Weights of a small GPT-style language model, trained from scratch on English Wikipedia.
Size: MLP 256 GELU, vocabulary 1024.
Training: a variant of Adam for these matrices, 98M tokens, 12006 steps.
Each number is 128 + 24 x the weight over its row's rms, rounded and kept within 0 to 255. Layers, rows and columns count from 0. Numbers have three digits each. The size before them is the row's rms in percent of the matrix's.

# layer 4 MLP up, 256x96, rms 0.117, rows 80-145, columns 48-95
115:107104113105119117146108140079140097131121095106112114136106122133143150125139111159115146109156107147117131172157140151143135096134118110102135
108:117122096134112137132107128127127096103104098135131135148145128134141151133179130120127101131140117109117115134142172107110113140152112141142138
102:116177118122119137125116106158134125165138114073136171111113148105127170148100120103124133163182117133128120135082134124143121114142122071174133
093:140120126129147164138141186139122180164126155114156170121117157116125121155124122163106128166143100125087138164151156092171116127158152112153132
100:130122048097165155093134130089121107122158165126129147132121143118096106148146167141176119176128123099133150154079180138122123138110077131143103
110:095147110148182143125126141167161088125128121101127139125163116108171120104147136118129190137151099144139120118094103143106096132122117109147142
104:131124141106132167162097155132156135157135096087094112133145141160121133117157126140137114191097138117069103151118119124115132082131140137149094
090:131132092140156127121103119096132147157087108138085158138100112130115146161137094179124119138104128132100123084156130118113113137117124134172183
102:117129115118142161106117164162153085116130128117076100141149161131101128129161113131152147146115088115108090137098154151135135102137107134127112
102:132112123083171138136118134156109133145142104150117115138133135128123133120113138114135115103116113102158139143096174096145084117175158126145117
101:076133161087105118163105141148124133126135102125125141146183098135141114168146151136109162111105112144104104130123124095122118104143086120126106
098:117153087109144161099107105141116107104180121108136100155114142134112147112139141089136106130167122114092144136126142160141144129147092125131100
102:101165136117126116149121147106135136154127122093084183151127160134126105104128111190121095107117087158091085121103093139166127093135126141106126
105:106151138107138111121121133101148179115147139103084113118132107121171170122157122121157160121119114081116139103084094074131128087111128128138132
101:107156155085174119168139128144160130144113147120154149172138181086129128162164117170110110118126128129127120105099123103123145132137078102128136
094:100139121101126173106121133154132101121144169121104127126115146078190139151152081113125155125144128118125128137100185115108142113103103114146119
088:110135103074135112140147131142146099119115153160127132114099110132130149137099112109151159155121136082150178137127108116149155115096096135121131
100:142110106087133139151140146097155143131151112116103094163116194134180152163113148150123161154157147095132151145120127073158079082144107146124092
106:108150050146133149133101126135137119113087124096158109110153122134127148119185128148126133101134117071144175135156127145130149160196146108156140
090:142123140159112186173105119096141138093106105110139138184122121134160127128148139099140173154157128134157144148120124125153155065134093138145129
095:114138072099094165140139093120120109118093138148118151145147122131146098126115126108131118141145137082155139141097122143102149095148112111147129
094:082138135092123134153121143136116110084143132120185139118175155140120134117115128148148173144147141083081148089109107138127135143118117090136094
101:098133128149138113136147159140174117151099125130130102200140119116124107142120143105126176112110125128081111118098095115153124148134104147117138
115:116154131158137149149148107111129147129136129133116093134100159131131091146125136167147122162136136135123124183154142072153140120126088128144116
110:106154112092131159141101099147142145151146129135093112111119127081143164158127120111092155115117091120108138162162163059116150141129141152165153
104:106170115142141128111133137134142101155101123090126135138134128140124129122121117123125178138098127140138120139143140151118128112108094080155151
102:112143086134166157161130117161134133141153116086115093126166163136164165112165111163120146153123116104129114176162128106114141126128135156153163
091:148133108124139106123145137148150141157083137123153099105102196121107130108170135104129117138145119180127101130142178159156156101143098074105117
101:133154105119158096171099110110133136088119102093142115153116132118173094129123145150123106104150126094106120137146121130140133125140133115117120
104:106157101139148122095128138097106134146128142156092128152130178137144127123167103138129150162151100144141144145094105160167098163124140081153122
090:155131143137119151109131127142136134110106132165103158183093106118131103168151132137148157135146081091159185110135135121119117110151100101108124
093:149178107147142182148155144108110132149147103114125149142087177114125162172136136129143149133151158106122145142161115067175117118129112151133112
094:093106103118127133146116121073159123136166082121138158097134161135150139121122149151129129156143091133101191187136132135141107123097118116168117
114:113152113135120190141151104116103147110133142106141129123132152112137132170108125123093117119157090098092154097128147132133137112156098089079112
097:108112099133125136111109156100159077134133133123081139155098148125155127186138155128115132136134118112129167117140171137154157156141092140122131
103:129126122155135126102134093144120170122177094110118137123171096133170145125146091137146147115158138150108128105091168131148101103141102101120130
097:139152105147116143124103159135150129100148106129123149142138113113114103089174163119111174132125069141139140161086123163123125136128066156142129
097:150191123163140142142154121124142161150138102134146126154126142134154138093114081096099160137120115156096122125130093074077125130132118111138127
109:096177108110122160156134143147152143132111100110153170120110139136104091088147098162123108119127069117110133168149107152170130158185088088136108
098:135141074125166158133121157108137098112165141125130110122135159149161109103151149145138185157117103099137093151133147108126122140115089110154118
082:112180154096151158111156155091141103104111145139128145117138143099130123157135141151106101136141108093151124095101126086162139112111144162107104
104:132143116140115096131129156149120086111151116153117070165147124128118149113148098204118128108136118116129166114130101094113170112144071127138149
099:161117104113128146127113172140148107097102157161142169108116175105127107161142167155120123188130121131131133119132120100162141107173086162140117
089:103079119155169134094128124139166110126170146134124112109129147110088111112151121131145146161075131097154130120088137133143107112112119112109120
091:126129112121144131109142113134111101089104162099133169113092104085157114123164152139110121149116078077122140140111151092148152137166085147134103
097:076119117114167125123100134094146132142120126139098130113100119120133114136146150097120144127142115108129176092142159126094107149163087145128136
093:105155120150134118195146157142100125138199105121144104093112152137109119121130119145157092119154143140126117138105164115163102135143103101094179
093:130112100134125133107122142136137129140120101129125131196153128127150123171174148126110131090160127145094087150133120135111091123120102107132135
093:105139127077155125108144127125099117166130156118172140144124119110135147096137144118118135160129085137130154125141177093131116141126120141154126
099:117103106110141142117113173077139111108112154132106151143153142096103102157125122145085130120102152146074171121107172116090123153129128099137125
102:123155097115129155137122105134176121145153132153107118150137105081127144160139119107101142114167148115115105167148171134130112117138127171165125
102:118136162131140133179117179095135160126154129110159168109128156120124131081147144160113104159149104119099156125147175180121100125156130076114153
101:133156128135121132121163146106121060123150119115174117134136176104135072175110142129143100127155140124108115122081114110134129098154099138142104
098:115153118085137143124135143104121139120101143110120100148122184095108124134133140136114174126136142083151112134108158130107107129171133149140153
092:104130138092158155193155106102151097116102104150109147104127155115129145120109147157141129111107121059109144095118179139116096128126117149152120
093:102163101127106174143101141158113115116154151108108114122145135108118122130125107148105160177114154127103111153162140117096161114123134106093102
096:139138080107103177207146131117172144148121119104117150112133123092181148097133086119118173155121096111095115122134151114128130153130133103126109
095:100153108159116136147115184125140146099101126099121109135129148116184107115126123174127161121117103167066150127114110141158134114119091072142119
093:144119103146161140149127115148114153122127150121154139141177123138137114103213146149138163141113140086152136129099129112132105108145081119105104
104:145146112141139173135100146130101141106102108098080090120141158114102097132147135105103156119117148134131129134163195155094147120150131133119157
095:120186115123124120160102134117131130140121098144144176140120146107126116153132146148142102113100126128113137142133155086156125110128089126098155
098:100146139146101169109103131164129155139105108101111105112157093139099079118155111163141133110099146138128126131113172122117159081155094078167168
100:068143124145120107135134161111122131125122142131093185112098172127101127131159116137094101116119115084122135148114135149161127155161150104123166
090:158106112130162151132158138105137101157156121075121164108105106138167150135113152144139157137123094139120138150132164137071148138162157117170100
108:136161115055173143168115130108124091142168108160140161123136139144154140163154150142101126168121115090139145149120089100133128159124126085137162
097:101171116097153129105126119161122142130180165111102121117127164152117171108142080120110121140142108139099119112133144156179146133149078089158123
# layer 4 MLP down (transposed), 256x96, rms 0.128, rows 80-145, columns 48-95
126:068118115133113112135147122114112118143117157160132138074126132157110145108150116142160120119126129105164110100160125114075136145115150157079163
113:069153124127095126122128134118105147121126125145070115123143135166114167186136111159156105114100141091115115139152147111137088127137138142128131
099:115183114125173106118109184119145122114120125120124138127120184176145110125126135173129170132102125089121124135121115063138100155122114119128115
090:117139141116124081161128120138142171099159133107134152142124137116112124085130099137109148106104107144177117112091097123137125111128143130106127
103:092120146105079099115123122089164189124132165103128126123162133088079121131144157122132143105116170130122149120133120151151129116107151148136117
125:101133125082171130133100127151104163127166132129110118111128101135135119149149171178122137099160096144122139104128156120122111142134147148128087
101:120142110162151100087122154145129129111113141117137131139103085097117159132107095108118143137173130119141067122161123157134140125137131123083142
089:143151137125181120145157143112132125136154130157116161134116113119106075161147128134141155113119157131109110083122109124118105139138146146126157
099:137138113164123109135112118104149145156131154076100142151162133137161120139135136128148171121116098111112098132161108143106126152115097146148091
101:137137142167097115120127130079141117160181139148125122142160181130124182166104118086107085123134146147139167113160122114155103158124141172145149
104:144075093135111152115121161102156125138138090134122147129127119147130163127137184154133122138112089206112124135141122139129147101112111077157124
103:133155125157108118145143150086126123107142109140158116108156122118136131154125177089126152149099114128149152102145115143134096166100129114082113
098:164152139105098105162162194165102166098113131113135150083147121120134132145127088120105111121139119087119136152111110106143166174127145118108126
091:158142110135139092166133138172143115171142179157115136128111148108118119104131172124131143143080126116122112106141106185129111130090124086104125
099:120123128119115153102127084118133137097150146166125085132119132134118142165127108109107112098146149113107153116149102127142149091090081117098158
091:110178125096105069126145124110146120075152133123146129130084123172140149121110112101137095126126164147121132137105124173144135109095136124156121
087:157108181148119152164151129086119132126089125118128115137061147163133115120141141085104139143116130144130085089084108171162148156124107191155129
101:144130109138129132111151087144144096079166163140107092072132139169154130137107155133091092135160159137148111097133125160130113150096132145125125
104:135167124149123151090097134142151133135132114122119100169121106143149086207122142098139087099114158143117140110147095116166110135125130133094109
090:132088117099124099123133111113129091152158171167108106100102148162155120125074131161129085155161115120178189126113150148091097126161157126112129
102:175099150160151122160123143145134168139190122127122077101143099145121157155124132138118141110090153161071082123128110135159112130150154155116147
093:177181108147138130074111099133119109103131134110153098104119143130145163106137096126129136104167120080099128123116129134143141146108105167113116
091:110133080134069163119151155116097099085117089090125144126119146160126105106151106157153139132123135152145133105137158099156167116119166122102116
133:141105102112171166138131129105141076136160138138133145121102111086107159106125143157114096151146111125100159126095109105112101127164102089138119
110:154109138148150150122116056107157131105132097147153119142129100144132168138120144129147131153174118115113133163114161101104130081110131077090124
116:107127107101154165143108117128125131089140198128138135158164164126104121144163139151102123138114115099129075107092131112169109103142140135143101
104:102150069136143116136130153159109146122116112115138111105113145153128145123125110146148156152149103150145082143140152168104102115113103136112116
093:114066131137167135165143120114131129111127136120146120094117155191112125100164120119168119113112102110142123126085171141138137118119176169101143
097:134129135155124182106113182094140094122141106108114157107182142126112145106122127145160115125136150161167130137123134134120140134122120159111145
100:125121131139122110145102123152101130125126154122124159198154112131114116109104123105110118075125164113157152099161069154089133108130138139111114
091:136096143148140118156143153143143132137139135155087136146138117123173144137109125091135096100098096135151128118157118135171103138134163141152134
087:144102161075115110148106143150128156111102100144098144123149136081101101135094153130114162125102138134145134129152164164147150089145116129117144
089:123132117138116121128160134126114155115160119135128105135096126145138097128111139130156157122156096161132150112161147132130138181134150156138115
120:130152122128123150126172151123109105081150119154146130130115129152089135142139104113129126169137146143121118103165131150124092109166175125117144
096:169091147120130138108124123118115146145170115126147146112195108133115085073140116137159108121106138132123075134144115131120133174094136123106140
111:085153131129129076171120130145177141135141124122151136094154146130134102114139129154143155136136129139152172152106112137118102101094126145130141
099:148125114162161165105128168149133102160166131152096149156119102116099127126113134095145086145127110116125122122167105080117154089146115111155094
095:145168128170112124121083152131151135096167141095160133131156171175153130118099089148111123156157182082168138162118136138157118139114135151150084
104:165164135102151123141140150143147180134131080146158104107148144114125137144141120113134134143103137104151099129049157106145158136135145101117123
113:147161115085114118129114110135110082076132122118140154131142150133107146094139141142088137150159140119119110160125147144090128125157097140111140
087:124071126096101093125128121145135133103071119104139118102163125108103177124125132128115100084157081092139116120116107157148097103100108140085101
108:115153153129106089091144132153105127167104153184153108074139169128122139109106122148118133132107092147101153104138111145136121106128144133173128
093:146110154122112174136114146099138153107086122152167113125098159155118144096131124129141112113132098128119135125146157155110140100117163130169074
097:098105109179099112116145108107117116147154121130113134146102138120118113141100102144169119091120118129168109102131123103179118142097172156104145
092:119113160113155151104113131133114120164152116162133159124110098156101185137152125090139116102137158155132119103151078190104140092106171123157104
097:139143203132112099117103115161114137120117084115129134131101092142118135074198142128119150131077126100119123146181102138111098091115152161118145
090:132142131124143094169143108128162089098126144116152096090139129157121148133154172112108159114155152145096157135119106121138164134092116091129141
105:156181136127131102129114117118099106109133176078198133169137149126155109160142105129116157184091126114112168147128161144106096131100111123143124
094:140132106134131093122123144125138137124132125113146193137153114109095121092123127076124111127155156148138154141157103156128118134084121108160092
098:133125138095130132124099103145086153124109127170135106102108080122125148171127162164168127113145130072115142178090129161097130161097148148094103
101:140127105103120163123115106127111154101091141092121086133122140140108158134116141121151125159115140113137124137159104127087112061136151117130141
096:123169149182106096139099092133105153106114134124101150175119142131086120130142130163131160130137163090161078140131143131139093146141132133148126
102:128146122116114124105109132120097125158090129098117095117107123134110161133138126150124133134143167130134126127103101183104117097141104142146129
104:146165151143113148102096145102138154092155119179171113142123073157145134122130148097177108125115131133115102113137112093114164138153147095092157
092:127053175079143122146133122100118133122117120096130147148159147140126141091127118112144116119110154134152122118138134125155143111100159143139104
093:132114161147130137079108114108164097163131110107117130126085128133123137126167128123110128076147119187125132148120146144098121136103144104149114
096:143161156111109099092127111108119135070140098125152124178124180110152097136163123085134114100116170117115109154144139172158156105139127162119133
097:140186123101126160142111119122146170156133112103102161163128111095113139116154091124100146125097114146168101154092170137145109142109111135145151
094:148106112147103072122166099148114142142089164122149134111142098153134119104138125143184082124118116119150099122129123124108107136121168138131154
103:166131104152177159126162150124155118120145106161143138122157106119160098140170151135139154114110111141101103132126122133141137145119158068175113
097:145142146092106111063125134151141162114138154135117125099124121127117162113132109079109112125143121113108154116118158147139122180104126131135097
096:117159149111142123171126133102175097138163169101108131154180110109136087133108125144106130143095138107123133102130142176178101134101169123085117
101:109131126098108143128139137149110165112133122141137143080143136125105169079091099143127131082127140100138157111077101135129109152155140143121092
093:156122150173093122131096114111124124107139148124095133113124101098151121071114133148147121142133170125175159157123167132139146147149147112132103
116:111128097123108105179170164131124145122102137098169083121130161116124167128129153140148112141130135112130115156107101105121094110133115145150135
100:160149148154142092176134141120148113081141130138142081095114124118099119147096147097140110132166153160148134093139096171171145099104131147121132